From a checkpoint of a small transformer trained on Wikipedia: biases, 1122M tokens.
Each number is 500 + 40 x the weight over its row's rms, rounded and kept within 0 to 999. Layers, rows and columns count from 0. Numbers have three digits each. The size before them is the row's rms in percent of the matrix's.

# layer 2 MLP down, 768x3072, rms 0.0181, rows 0-108, columns 1280-1407
101:490427419459524444514565468515533414485499481445526499547502489480504481517500497560527468477468485538537497575511468524450514481435533474571436534477487496474501562439511496477489526490494489440487443441517450458420540512559484488456465516502479485515529496523511524469530449522531495477554484455501650514618482486507474547500506548506481539567482503456515489461525523545455469506484
099:521506459446476424504494499534475513500439498487539503495505566525539477527482430542408450483471440501491579465482428514479530512523444556504487559498503466604561465492510483509497454458503496459490483502445486566572517435505524532487493514482547527537469560503458528515514487587499465456515514569535468453538476508473494514494465506508463426499544522485548512540472465503462434484540
099:486463429554514554506493510477539532485520555474486537556476500521510504524587493550534522399520531501496541400493463479528537524604546537435532544511521491485548495449507528596492529440570444455459532423533512520482492486482452497522465518480534449465537559437477463465544505555485531544489553538481468452489475507436533492473558485572476504470487502467465474515502541446505505566510
095:452516494400505519466513529551455553547517567525481514499512515508514455572549534545472463417480483477492472504499539533457495481490564544481518543480464491519495526492480521569507504438464453488504462593488471575479435471505440507480518553507507503487542569501547494499605527459573492497518518484519524491559514554531468467487551487466436504522481445432485472494543439508523504503489
099:603470587491488484514483543507474494471441443501507491545464542503477508419445505497574510521544552476484537543490492479451524464561470515551537485600489476459449467433505520614507549580570558518507405412507511464447442464513500459503485554550451523507488566571504574487420557445567501485521488561541466503488505540522563573453505503500495606463469575532520480493572489523504505458491
093:500418495540465517526482479466522494456479463558464498543508498534543461534530429524516439476532540456465485512483468495496482458549448445508537509491528526500442567467467479448503550449502483489455565448502439564462506485508492485421457504529511490450545474523478467467453458443480502523583513451449536492466502492462514482541464476534428534523495529447429446452473455553482507503472
104:466444509478474458464449545496598485488454482496485527528514520511477471445492438525510544554523476514472511515510546514586468519487475539504438433464549490509518510532444494492489439488525497472515488583534490478529592539474509496495444580481517499428533489474506507473459437519494358464556554471519503500374552511423522510476503547489436472475557528500462444498571460464500537468486
088:472488455473477530593523569545478484508510494503461509533471566458439438479541562465506539448478458380552481506569520536492491469498525546447520493479530502524449523504496507397494505463497471481469421535519498508520534525478440498484460545436509531494514485524523493523528533459503571432516532495438572487500543499528504434519440457547537552547501505467457501409537465592498508491534
089:544448520482482494475444524515554529545518510500482537444509523487501520527467490497538475452538495484477456436520504489515627438483535518623519504446516492479535507427484463510507457493495571504540486489440495392525499523480504477455535542528494548542515550503487544531514477444570447495412522492562462555512432485472434547505533522527543483506485461514471488494484540488497442441544
097:474428540467449471441446474481476473538509497507463472469483497525513461450533550532477565414500606550484566462463527518472567545460521510431485474506450516379536446501435453476493492501518502509376554488530521512516505493541468459442484486499396412421539496445504509494538538504473579499499532487496389485519452526607436544414542531505504511492577492525532567509484502533509496390504
104:530454506494476475533468529480464554573459467561531531425535496477483506435520492493508507445440514518507538436501490564489458439462469577481521590479492500527451490430481470492519490507518554551543507440538554428422516512506479435511531537517496503489525535504514489486499483479585491521508525510384543508491534458476525505513571503495535545512458476488517527383511502447454597412492
104:559587588481513516478560474510440484474482468533589485489489586512490560482509472513477471538544545474485473491453460504538399487512461504500481475483436522536452566514470486506498640500432524509450490528482461541526400474454531521515488456493485499511510467537529481487496507504471510531542500498587513483491465501440525529484543467521526500506502520453514486447566511482541415497525
104:423494508531533437448525466471495513495527546524534514486450499482484491506574466458472482533450540544496597479522486534511582507503537417514422462495520494466475480514500514602486507574512431572454495517490543494511397487447510514488473593524470508618550572508535529438551542532507503536439450487526491424529602499400490469504523474494364441494536568518457480511565523462486529554565
100:481481515511498483508415498538481563468483519460479493492503520483481540616475427514509559531445490535510493483461536494585529494544410538489473531501485507507513467491553564511497499489494583576498524470520533454512537494515539481539482523405557491497468474488508535545525531531458514475552494452528484465495595464477478494552578439542504509497524532554522450485503533522465581510520
100:463461493450536518514518487528485487482490488535482513447467564565463434483466452567471479419473527479520512497467493496464504481474502522511533493489462492514576499538491513502471438568475515500440515528516469494607461474493558517481468565486534536504524515485476486487475561527488523458585523489487478443546560458476461485564531430553384474534523520475508469504503499472551515572484
101:522511506502434502455461458560518518450471486535533397491458541499449560521519463542492475558475485593430494498483476453522454528517489451555578552474533507478542531562459472503493522520425439492523503394475494470530447566562495465493497418430494485491537593448487535472599474480469486488489421445569463454566528440528510458626471457556444430543612530451543477526540479392489428546537
103:516474549492606554496511509431546522511518461548497520455531511474503498454514540522434497529517495551498503429497532535476458484512488499526467491468568499461549503538523489459473493481470551493589532539513501439489548520384492492549474478512458569451521448447463507479485457514448510426469462518405541442439581498489594499495432555547491416469591540527498494558492515477523449510458
106:588542520482565503499497544531473464509457488458485504571518485468498495494575474436479467568467502539504547481488480494551528548533459552463553434535509497519510546519440494491501520513542428483485457481521480580481426512481508445498508479488484544486497421525521415511535550399460542463531504457477555484454511472428590503487479463527471460507404474454500463515551448564466550449455
102:450444524491515501437460488465486515461458498510467452516500521523595499476531552502504505560470518529509568446493494481461489529550482560508391455529485461499551420482436485527519456565431496464462496479539491558521527451547502548440463508541517486602524451514526469495551537521582489485490468463518462514436531510501506433507491459537489535517567535523480519505527468477529492570527
104:473473475449525490569429474483526485512496464539462589531510534523538513485442474502476538484503490523519564534524518479509447522484490523559561502485477484503497477543534515524492454528491469407456435551425519497488518436473548528486520456495453520540478497469528483463486537495515459488484555526551532505489513485503474577516450483495522445433505548543557564513492408488559459527520
056:557455420482485516489563481481507499497501534520502565465453568509515507537523463476513495503508499555493535522501546519501456547572543529509563547543535440518490500505496443530516486523479441549488505461438480528546490495528473489440494557501519487527534541521564491511475524523508512526525474527515510500495507525497505573517501497511487610507555489551508508541532463501488524597495
102:431466426515577543483548465505479504469509488496493514507568497547504559496560491627487471567521520460438498554495530506521507504463498552505509562503500506505532468444571496538511532450543453450479496475482472502496414496491511486488491509463484526522481513464497510523538595481495510496462487503479504490559493484481476508490433453488469430546528517576558544518461501435506564482491
101:483463544531523515565423475512505519484557567518475491550522492498485531496536518471517529465560515496505448541493510499488416507549437489524489477513422465389455492529468511456497476452590496551486514413534525527472433550471528455487504483446443429545486482518499495470456478535523506468564458510498518517517532493517554515481486551536525498530453560534550458506480451553506483506534
103:520565541517399520535492468540462498576510561464477449465495481511420493490470528503478521456535451594517504500466527509514458532449529511357535515532555548479498514530460494493491522438460474454469599529526532520549462455504445533472470506509413484577546509524504517503523530583466446487470535502555452479432481565539439462501466468426561522524560471494490541533492489415520482479482
102:532491499481543451527462476533577549486517509507494476526454550504476486477568507542443499434460584471522446491492505483498481511510536445532525509481490489546488581561512512544496437525524434501500438545521471440533449484524416552421456494486506456453522603445507498495524454478481509493528558464544589511497636509449479503559476466538502480510599559484502485498519528462541478462559
107:581536504472388501524521546463498483546508531579525567563545541489488516496518524512504479507465531483545498543505509567534480511539504517472525525489573547439526512520479519487504479505476527516439511497474522512450342502581497568503445443458500484375545455538554493533427557502417509556537480453554485446522518519567480524515433505492525576510473490467530484515468475514443516518562
105:546469476460454505505516499517508399541571521503449481536555497473484452468470477503483497444497468560491470572528467432510565421499532559472523542522509497471475548538524486556496549473410505476468484474519499486530565453487509516523505537524512534470535452511504527526522513529432505527551499513481404458447514541544527485515473562535519542473437480462521444522470506562556511540540
101:511499463472447564462479512494477416395507469467528548495489565494464529397491507536584486554462491481578464460484516443564500507533448540466446419454454481494496436516554481481498448488453507467549423538470518418523499472502472454476480504492485558498460524515494425527509533511468546479509461497500527528476528488483486528464504480525542518516563470521551540564518521519484421493464
085:525425439582559503460503474531473517506484482500543501498569470464470484505494555433522493518457477535444551570483522475504424561499540548549603464525492466462516459506471524526493503425462457449532452525526550489487452513439514473563525542487500533534564490452594586521514551467565551497506488441502494503448484513472420633546516496454526440503495439470521524561517576470494487513548
101:558434570533449405530497544512503451436550506502489457503563466539524521519471471494489479544511482379471490557528533507507477540452500530515543472499461495553536542462539458494484522500479492537550503466515441596494479473494527502536502488539500461461503560517466519536493533554480435530575520478569515490614501495512488513403493437512518541524473492619520564511516487464503447490485
088:445460500579490495468514464449499525539488544532508440518455503486454489467494479511469480556536466454500524499413517534483481471626509493522539489446500506512504525510473541513524560545455453513560514554496503481501490521466442456454512497477498559564532472485454500514500522451541516454494508461527470547554511461493438567509489428450448530514514488502451419529515502549460523537461
094:500433501527467548518490540565478576506469473548543565496489530542471523494457523511526523431514558464479468486523478491495440473438549542505483521498494528497441447536459526438505486504442547445544516516469548514481562534507460540474547555488493498472462490449520499459524488507524588486511526475464468493525541528499574542482469521477496502510575536501419517450493476530506526462448
101:507451586525528442547457469545521464526505463565461435503479532532482460459457452539515497512595503518533557507479555468483546498436522562513463489440510478480547519464426504466483432532509501510488488507488508458539491481452502546478527503510466453502535503482539488465538450519491408381585459511513473462545475414379524492513424504522470500497503522468578569518489455490546481481456
100:511484498471536479506425499444474437496511487466555478485493490494503501557552488470592476504462499472501511453512484548546468490477504481543547535540457515505533493526475531468493520442430596529548513526537530447509527443484491449498515482509492534539465510566563480525494519540515520520515544537490486516481505492503542517448524515457504512488539417548468447479428509541457534551551
095:461429476469448481496463520518436435508521531487507499494483469464504478545498472451495517489391525517470586533439483532535594453485488504578562618565446465472452595521488482565479484551476531521532535483428521527566542448535526534500490498436490494482488569479413479516472452527430567485535509417518472463528478503502467499381566498540447504466379518461421454412370504537453517501540
099:512463503484512503490529532515536502466451531510493428440475494528573515510482522477494520540497486450476491483476471538478440547494511496449456487551442430514461483497561476485500548513527526515503444552512471528507461512480467487430457512504510555511540495495547557453496484374455487503506511484545458489479458515520500566508428449495474444486451509521510434535470497444552504465509
098:480479489485495514481445482450511518498487464550488600592519489464495485441548533431477477497465470635478500474486561550441454482463495527492465594525475505473463450541532525528506468540485492510560515518517521582465488416480504481444486506516521496522529511534523490509537531444512542477486485545492525615469487437424470508547565469539503507515510520537456445523512474559536519410508
097:487558421522587484518518476531491465474466523518496546557464517464520613557518466468540560547475481567425474506470508442513467568531523523520555479608488479585524443507521548519485521485432481555468456483583522524529533520520461501502499470553506535517572500446519515544475535560520556484548474463581501474456575493542462546429493535545500478509561489494461551593438551531558524514534
099:548459507511528425518408502404501320524500527509576463537513504558556539480497468492497492542436482451488488522525567521505490466568464549543501549642474464512533518503555450538499493597481548463503485483523495500531515504449521500504494515478509512526531498501512454492454556490543539507508503510484501532464512420501552551433465487468448495469518498499506486504477436534435498487503
098:476536510546530481514441499460561471496539414487445521487518558542488530499514510564510500519496534506535451533509524432475439456477428555509503418528442505574466493505506504499509473442493517493477589555494492467496600528525440483594531520497523514555531596489438508528542504485550460473488457456552490588512524525501522573568473499494466420481555544547498537509448526461519595370435
104:517516510510512489547523416454566514513530486530480497397491518512516439455502527415469508467401475536463550502497476536446506470493515424491535497489532469548495583485508480510515543506439484450505556517489528425565533515504503473517493519495509550521489502482474537467532531482482455448502500470509564522560505458467548553510390472528558410502472503452444518483551539500494442516512
099:497471574551499475521473508530552495514469504570518444473505512448510534462524525508487498498504511540497516449514517520503514505500471514462473483526534489614489471571481520515520444519511446402534522483498490420537522586499559504527529508486511546549500580493479547570541491442451518461452543467531477548489567573485444498481487431558451453492433514487467536454479506531484580538444
096:522470535454521498496470500547611513449514527484447555389458541514566448513504522505485514476492462446490488534520504476490603570449461521493442498484477523476540484538523470538507537522508508513493589499531534527524508501529494519494456472540509548535451466519524534473483406514506481471495438570478485458492425506494516487516513489568448402429485519406519504503501445472572559455516
102:515401550495635505475498533454516457485504502521459534529497544499582450543445545587491553581457462431520440528483493504490515538478487529554502528470497501487505477502480518481512455495469495504460479534536559570463451442588503515496501510511494409506506516469611583537458519500407526532489475541502538517492444451480497503405423430463453520418570556440483464501497477520451429585538
100:509429462596442458511452537491512508461490545446477465504515468485500513509509478529510467418457445478566478494498493465466584546479597489484470522449531484517565505541506512475528589451484504486504524542485523458575498514523519490496496518512503488525493563495505487524553496590398564467490533408487531424480566547556484488482466473497508405516424511522468562518489509528442455518493
108:457545555478523460492525496512540517534541513521522493441485511465443503487478452428483533564478432485525559481547565507466562520451485505553502421478502503519525496494510500436521543515464532414561531574460537509492529521553552526522478503507549524603500410444469487549494506524523509446426498513469541475495535482502579443462482453527486458558581535539519509484456537516501520499517
105:586481521532483494552491540461451513474543556482493478540475487442425593556509503614535523499462450497450466511504538459455450517458524528494477546520524505454535568558561501440498553466457465485421526414490533518499467543525498483468522498448500473443553520526500461515547508547471542534491452457486544515521438479534493504521525476479554490534456534463552590463462543424472465542506
100:540406541484507512493506519448496492432531507518477506466502521534538513529450496461499515447534465487520509588588509497561559492485501540478469445527477495476550387558494477343501556412460540480522462513491568515429504503494536521510528507516542460455553502513512479527490523408469602491520468513511532508503548511569540510449450510516474478526549495601492509534473474537458510430514
106:526452487559506540573469490514496470492512517564581511583490557519557409514508450503480512490508489508522522509472486531509487462529529451479495457446466529514467534465480478507507491545473508481545457520520468530515458501512448452484452459531495495419585546484498434468433394537452477505545487532525440539476479490539392476489484507532543587524462556450542497478520461532574495500519
106:521426473485504479432398593478524459540483521547479501486474491453459526532441526547506522508471468507462456502497490459463578488512516508572393507494505470472494402487479478552521474587434514438489479531501494523422456432513483581498489476508461413454513522575470523514545387510500501489479542531503499497478409509505541501480530454465544583527518527473468446547527507525571504567499
096:457439592455490525440527486513436543444460492488424529503439484489469502536465540587510555497493475468566480465513530578485495555433483469475486511450474480442518477552530473438536514535540422507499507539510488545528456559510432515460478460531501493487482463520472524502483517485514485474489505512474509539481584527511471418482541495513492441516444487631488461460546514498473436536454
105:480539514521490494480480464598445442446543504561537457448516457468498549514514494460508534486486443480563429492521517511511499490540590556468587514555449485571524566515457528470516559429468469519466529478510480476507491547485544437493515492519600530474530490473506417544504484459453522522479425397477518473520469454493442502497547517453512507493487490532558488541484537517481458542484
094:464509459478412521556530489454472469508487517418475618470589466552484458509479484446494598534560544517516521518507524506489508466450414438393517507562379492447522420512519485493511499449524508479522520574444529520555534530562399538494501495460495529507433452464540532555560501507526477473578531490500549487474470497504487453550561513474483510484484554575503469430510521501482630425520
103:515505499470503488486496465447526526468511530498462539581481476421510490515456520502523494454475467498517445541499484538486510462525493464498568497503516479472471482450465485561472557475428501495430495416495525504487510457649470482442508477545500543455511527501496498503525552404516485567447592480466545470496516515482504455475513480500412525595456536436478508505466504558446505473490
122:555474494456487441491567491490523453549501489459510502437487502473466535519504385471545499472480562500493504480438516423518474401475497511501491487485588659512464489497494487582504484517460485491541431493675486413532530501466485420516514481487512454545536530479452521494508527480465505457514442511441544516541510535492503518486468511452509468525514432595522478596548521495440490569502
105:496551519548436572457560493482566497564483527480530463517462505465528542443555478492433466426556562539461442450497483502532480577492588479538425506458519510493502498547494430460500471483532524526470470464508481524588432583547497549487499505504459440475518513513401532482531501515478490532436540542565560485564450483575434622479511563511560545525503556496440549479490468527517514485514
101:484521537506539543532525504510442558497507478525479512515537478527515478526412550472457487496533458457507506472523490488467538551583492475532509462434480544498484474443469540484526561567426450477459459541464459446507480444448454474493476461444501492420494417502499501516467485484553487528501489476539425483493611457562494481496574488527462566459437534572555567580538502548580527456559
099:524517538472470511455483461412501587449516464469527515525583506471516509496502444471483546481482459485508470485503541493490535435571421492512485513500497514533509474491451467526461536514511532571562446435498573494522512451511543510495492552553548499527491502511523461515526487489469452462470492460514503454444474451516448451514523431514561499518446474484496505441497494468558448551524
107:506537482516468543457620502518458494475508512484466491604567486477495488570531478477505513487508500454548475526500472521544429483595536514505496471469462495496569518498492519430494537520506533508497554514497507492454593434534444446491492486512525408421478486478516521518546445545502580483512439542506485471449473481459457471450502531478514672520485481488506526555469544516493484573492
106:477487524572531430552503507481521527477548478509429451437444519478488474534479471488433557516491535485544473510486477545490447466504479468577476458430557500578479494465452482483504527537549465515457465541459485479481513484499492523484498477488503481420489474505489482522478494544477447499447462505454500455489422513481520486520512510461525478481478524521519525522580537458501472495499
097:530546539514495550511550460507470485510452468472501551454511442459510505471523439489529500457475439419551502507514486473496536504506623476455532507457559488532549506504510499480499496564474578477476524480500482481529511547481478524452478533530516495510563506487576505509531481482523504499501424515554415498542518485530461471522468465449480431534472533554538491524525517518471536533483
104:445506449554469495502481480584526502505552496540496583636513427485460533574482549511528498490563538485481408542462465456500473461498477537414537528474516484446471531448418506488483455473504517518457511487515506547517468538507479532491487514482463448431441481504496442459468434579455507517552522474515551526502479543511410429468552524503449536536400639467485489477536505526566511492459
099:440566533543542482534493519523515476513451434515489494539457523449473474547487437514505544563479548543546542449447542482463489482478489449538509464429511523508492562533445525558501485494506488498485428561514486492519534459423519484502521528453541514485496512470505429504499530507568454456496533516496505517527488479495504528494475539540572480484509534488579503554496474533462510478461
101:488470445596477515515506537459472483449506455478474475441545489528459496489492571529495505532483526472444455430527465477472530533543508482516449500567517491519494461506570483448508525498460500444517437570486549489429524528521517556441449457555543504479440542556531497514575494583542574514413507523499536533463485515493500491538456483501472535470530488652410518535510491524484487565478
103:518473551518497542495494484463541538501522487546568473429514553573523534529530506450459466473479429593467438508497487505527517541517446554568428574588501486556561513528415507487513473534464486477504496490495453542464527507574540504490526526554556477525450450543480433541445492521569454483487520551523499576443534523502527488502490444552469504528504474475473527449496469526484475536514
100:453551419486579442469540526462511480447565551492535428425546504504516578549509463532490475534527530513564492513528509549529531499541440526554462496542494487525495451514513507519533491542570499458523467462474583482527480530474509503486509506547496512543461500534469525509503520586554472489481421571498513463523527512498509512489486449521411494517432435559432507499521486396489426492537
079:502507500504453530458462469516477523465503552496531485539549427470501491516527581434557519453508535412426551609470491480530468491464492547542522536491445474450487497464526511531508486444553545544423566505517460494497569500557490546473495498491505460536539518433512553497464481519538496525449517509444497528440509509531483505518467505465474513542473473538518495500515456478456490494502
104:558459492526511486514500486502524418486534499477445457499455476428553518496425476595528497568558507459507491508500496468453507465553454481582489535452552488544494361442439539560503508510492474440574446481517547517489493459532479489466534512523526484536543507531472503468515522556527534442483473509514474545490387516499466451479474586558505513485577538529483560469476507433489552494534
100:486514465523507562477543479484526417490490483541458468498527510512569479396468468479578500536503505535476534475503486447483470482499566532521489429506480523507497511484492530440505479545583470490535457457557469511495515523504465540487498504467580508448497520446500567487507507431498522494584487455563566495432510473469481571511512393553520552539476478462527464479492520491541500487506
102:513445448471450488447491578476476446523479486500526542497412484536519509461490451534491494527517520424536533540538439490516493542489503488452478520515487501431497583511499454465503516490457562572528444417500490525508395504467508540518465474518423467452497548568535521428527480466567422513519480496479480517513401531553467542508516468455536514448481463539493477507489465522542464553467
100:500609488477561495526485469584447366514492499552478432510458463523548536485481517531545513506543495507509467502515512473420469506486568512496449440459502495448521496524531566400504544464484482512474476494498535460424542539549523494526532550500531572544537517463532502517506427548479525520444561447547497491564501543551545525451498534531540484487465436477474497466466486444489503464507
107:509466512528470570473548480518477519477454531536531445459453459500538484546482453472502541512526432500516432511518514507485659546517516523565444445522510504547532471515470488490510509461414516477511439448478478477519516521451484468496471572547464505501527503458542462500497479491559501532479510511563510545426498538522492517471474462531445399478485576439544460460531496499473424506566
103:563449526526501476546496547515434504458498539453541546577490472450462502497511499529518474498516404489533478512540476552473512454510498517563436441570506488525536538522485520521494546537457524458530455485544532524493518476555497525486540580532470515531490541478532506478508493420431475550452477493449472540559562534521488450475520444534517514470394464498490450447521516487446421571519
098:452536433501472566507379481418504482488524529445399549533490491542490545469456435554491541521513522443450470503471544490464446504494570507477531480460484488496491366452447509441508491530559474426445530469511536582422479513482505481541531399469483466457514544497445510562474430435498574507511515460504535557438522525500515502520521525484448577526423503451490501543493526515488482393584
095:461498587450424501517566507454531458447484519516537411505460487520478501450427472499470476552445524476467471561503490538467516526510508542478504538498516499439524458489513472511527445510445523495446534522491495442553521487501528524492489497578551499499502464544446475490483539414478537507490498496480464506527524495455556521531545538504516522521557432507529517469466533477459538485470
099:552491523529492527492525458506477464554488536480474537493519482399473462538494506498467439537485480465490481512482539450591398458443464467530486538492553541554488455496454508494485551500406529544518473576529529457452510475467443524509510483516502458410489459494487454518500418577499495540408522517514452488504519430517431534561511556464485539451599464602493516550454506500537478435525
102:451511554483525538476508494544534518515499492475478461489499518534502557468426496453463549431536489411475452527489481491490578522419500572481497444471511512515553501462495458520494542462490521474459489496495468571441517524590472449478528480450536496548507479525443486519500487600472507441531530520502575459479512451531452484553493485553428475539515515511462481538537535501519591477506
097:512490449504492531560541451534513513533447486544525449496549491502499483505495490476496521516538432528487516432497478527494562476512576552435507462533508494493513490539527499593488506555507548500558490509488552491403547562480533457449551501510565565545429539475498506516507570493479495489479467514505483488463432491500487509524537521510567468486533447469491499530513478510527465467520
100:475454597627515478442561453412469491481464536503455473505507548511499562487495435450545539488404556530474500507504507552548439485560547616521528462491515503478522504507566536483520444437574500514585445588544490437466501511496546533537506489488547519484465514469433465460489516544494532494506445478489502527476572443436520464512512525471482533548538586488605466520525557515432487522509
101:466589442494438487513463558537465515485546516484547449561487464437542486473495440474462480513493506481571490530429509433544541522379478509472541441500557522451526527471488474467514554535493486484507518531476457455413482426501584523520477555471517486494456571445528531494506502455495455483479527541475535483538503507514510483474529432498492492572555472504516515492472546529522460507365
101:442542431540510493508514539514480469510462528509455487464482498539515479496542484446502474448422508471509485573459499552440455479484523516521508453534487490523553522513528489509517489502525490497468505485464489520576495428518535490501526489444516552527459520520459491502427457588521473447472541465513498503466429545477553540517450533538473425497418463436483485490486457518505530457534
097:518491419533503478517454545485523476466426471559534536534487551501442543463542549432514529522518522487509517519498458551542514446443624539531475523521556535467470597508478469498498542452577513565530549500482496484526509492529525443498529525477516454597516480462503478453496469476513417480441492546467477443509572497456488488517531469445524485439507486510468561517495474589501469532471
098:495512512460457462413383514501499418479471566482469530428482500522471469497496502522517497607480487452492428540505511514467638546510585495467538543545518515479531469500446535602503514514561427496513496467550536491511476524498555550481521462512458541486480494545519456511530493412470508481450471508492498540516473517494498594522564457555496430433591495502492376575535414487549489497484
095:491575497477479569518531518541556469507527553518507593464501560558499510528440518491468414465550496513512468480504504439483519437536485548453434429461531520466401479471578500524503565408514522487475596484532526473486513539547518538456446491522481494482494498504490466526589450482512515476501525555559537482511497539451480481553511468505493555513438570424528449492486434524509501589524
101:561549384508491489508507546552472482516496521506444526525509453484523464476492493568558501508490527459458477520478539553496525438502464458583584498545501514519486446507421511462492543488511495471464506466518517485471538428514545526433464603464497520541501519481445533485503568541463542468462569502571518467445476553477478550497484527523506586524452490430492469475470476520549568548478
098:512471527450538479509550459462478475537496486502552541515519566536611475545480502541463525418496525513494454552494499514553484499434501484482483517479508512444502374539539506516512505515574470504485418544508421501404506533461519462487490474521524478468472470535558452480482505454559571457448500559522555499534543562545533585467522463563465566521568474459454476543506525628440453462528
106:443499529568439516479491494492446542571542549509478521494520500434465514477525506559563525500453502551593463434481499443574431474506538470489502479569519428551557506566462490438501490470407538521489482559503481417494442537528478591413497502427445478489552506508503480517460497461484388497493549524484488474535487456459517471463469517479511566514468454513551438431557473484499485545543
105:564533496485463520499500519497474443506542466509535434448469554526500472409469512451469523609524428522567477429567517492488421435518460552459462490522521511450485470471461499435526486550491587481492435535504512470478523489441581427504510508559528503475504520452495435468482518487499463555545502453487525504564590498558510470524436549489490483559570517512443516502500492498514394526586
083:451496455580505490469556530510520464571381496468482482534517491486448477538465485505465536479535493462535552461456540460531444498543504528529504391361543511430376523434523559412506556519532559551464518498473536483532462533505513511507557469496501513406513521413512480462568431480541486548480510487539502471489538525475404514493490527508472576518495490500528448553542476481498505530524
104:471511442546503502488520448500484482504563572508477508540519441533460454532532450499446449474493499444403443504506475479523452567466502490496441527491506504495545495515516510556498528458530531501519468439481433515510488501444540471567540516415530513459496495450500474440491447454450542487474505503491507489590496553559484504526502512483486501523466536490501458478475516472517536438543
100:519521461477483505470461413541504505491461486478409436544457474498485507525482600496501475504565521456515475502510526545507474552525509493465574418515500514451478510481482469477526490605465433493473426496492508464465497557510497484466457516459502474627495521523518457514531442447458519508462492515453529493532534525509468465527518410508568454502471462534492479488530507500414510474490
099:498492550492429443488572480508495447528468498465468464469488526507529464581441567522517489472512479473528446456537496487587499474512481561492515550531474507443449497483504544482490501378435506517523545468468477481549479515505471521538478562473478508508491541470449499549464450586449434486532523399471565456409499547453549488489534529459554582470541457460534516453452505511438429559462
099:502603539481423503488571473526508504544534461545482572499525454550482533454514489569492487479481577545536473461462526528594414461476520441498549543435512525474533518540458454477491494482515477608494500554518478472496530507568559531430476493527499582518537455489518493459445489549539472506506481491508477436463469487470529541466485464516543503437450536530455538450449478585526527494570
098:482442592569571545504527537451424576525486573498461499560504490432522515578472541460491516499550505445534495506516534511512403506446453490550464539485449503414494552519496505451478477514500515518510529415458504530501552521524501525454469487509515449566509525451487451473479461487453499459554531482436498498533501538520462488567475484512515468487454514452561513535477466453510538528529
101:475534494443461500483561534550557528512606464492463530471470512509376533447546585465465442429496477473434481477530554502480529513443541486491524478520477529533510577538512539495518557387527502448470489499452459558509523520483535604513500463521546473567558506482435467499473485410538531487512554485449510513487481539477514520506531448501509408509432530499493423464531537499540475562542
104:448546547512489467513417564518435441566539527534469493557500514507537449513479551542521496575472448512507491480479525510491405503482543460504574522559477482490510540521491491481533532497477585555466565571491403487559481526525500517518529463489484549470462531501606529507504581457542541509486495505639502529436475526541498599501520557493468595494464497438482543443478505476484534494538
108:522474453501591486512514432527483490477414462499471456480544492491513454608498571546491529377557460498496567475484485503569449480573423519600443510502529496536579452469550536494509467440528542464449488428481429556492502458519518412476511533436471467555528483460516482471476503572483516529503512489557477511470575494526514434502505519468591551531506479468460496505476536451436541547482
100:550487525483469493510512564437502534554495430535532559532496425476497506603510550498518575541509534550552502453493492423564482485508549518482515531528502520455492502520443532488512490524552496524521521528560484468565495526510472485516488446457498506516522475518516563509495515617480410474419468528526475462540476530495549490511525528427544506518483520511546438565517523492467483442508
096:470478501497513483514587553486507536476495519516495528512501469405540488506453469505545546505510543497487497505549473497493480517514439535479444502462544482520507483535480530508496499519436444483472459519490538429448478465530462597560520515479485482493525509461507565472548522523405510534554487437450522471563500514536426496502465500508458582503521496482522444509471572452522495530477
103:530525545514557488487567495499568539519501455513569522464531556545473467456465502475510472468481564531519601588520511500548502582472480433464432424461478511477535559487490512423498460504440586446515477465517481441493526485575529501544502525564527493556492419471473528508517477439505519460457469525488516553448555490509490536506415501445410480488490467498516554511540511442411608485539
103:474517460508493518560521482482458426513535494537484461457460555484517509516498496432485501527550436543519451483485529489598445466464454525604466498500521488480492442522507471527507422407438511518573514471495505509478483516524470534455550415543520553520492477456481523466454481462513495504586517497427553504518442475538543475454459452537536468520424536483425458481579486498515464435438
106:584546491533499533480544518474499523484505518472484557467487471488518447421474534514458494541508445483478544550495505490508547535488488538467467468476477502474513495509463496453509404499404494440465524551444507466485561453560539530509463474574508481563511528481482454485513499565528522500490487479517461459540481530478501517504522514455503560480519525549500521563479496460528488509534
107:445508586503460551487518550521462503509583550475474481524580460472468552555501495480460499462497569578516467476536466490531518530433541550476486530565512492530489467469503468453506466488550464609504582480425531538496610416533530533530473553519489577519509524519494457517518463459470469491439560460460473552534470477493519410554486466514521545450541494549465441487482461521535512429474
102:472562564497480583461501480504473449435484490468513432500536450515490480484528510468496477515580543532499490405499477417546464498471518514488493496531521563487536463550506404462507461533510522470477486450496481525553467507443503503457480554539486421470518541507446467458443483525471546516483562499502512495450438503520494535486443506492429530470482487480513514577522492449528482526590
092:480441482491481515473565509476553478433538503460520482531515512534537466517456484483463506508496481499467542471552479502503566484541507467475454537551597518501495531458517453564510501584478422480515542466487506512528507472497527547486454497616522478493467482535509498486485562511569606475541480536491403475492518551488526507570524496544480449493519501479470505574491516473551564550488
098:432473483512510494534442515523505544549509474492528479465531501527545472550489510513513476450492539517425588444494481518521555506399585488561528509524553497496485506439447532517493549466485431523530536506497482556563417478450577488487528504526507500530512496594518567497463545439546482550515526470515501568486382518493538513535517522513448534506535523419534549567538498519517572506543
099:500550476476570528464481508494522474473561504467505547434534554532452495518475518486468447592453494442510429454502508469530537482539456368454528412484506508508514506449483525528504516549533483550540533462525433624485416493443450574596561497495494469473509514437474533507488515408431475466518530520505368536555518499461533542516487475451467495505520464515516502529531526510538569531522
100:498444470466515513506479490493485534542488471475489554499469472509563529449500538418464482511484460558440496595475498470535466508510509548543554538511522516517514441517549517570512508493498505482481531617532522521570540506589490478529449487515516498513546490535483460464460456489556489518519511535443516495514551543526487461558503440480513474460534472586480464566447469511432493540519
099:547493531446481516493515523513511438475530498506530442440513513498556499587492500411487447589471474546517549509525500539467509511509501509511527437534424480497515551512455498502497485497497468504540512423463475485494504514626513528516555497554525501545497460500531530500532526546529476512533473524503437468547454462440479511435460505512565441474581435494515470464496522486469474523490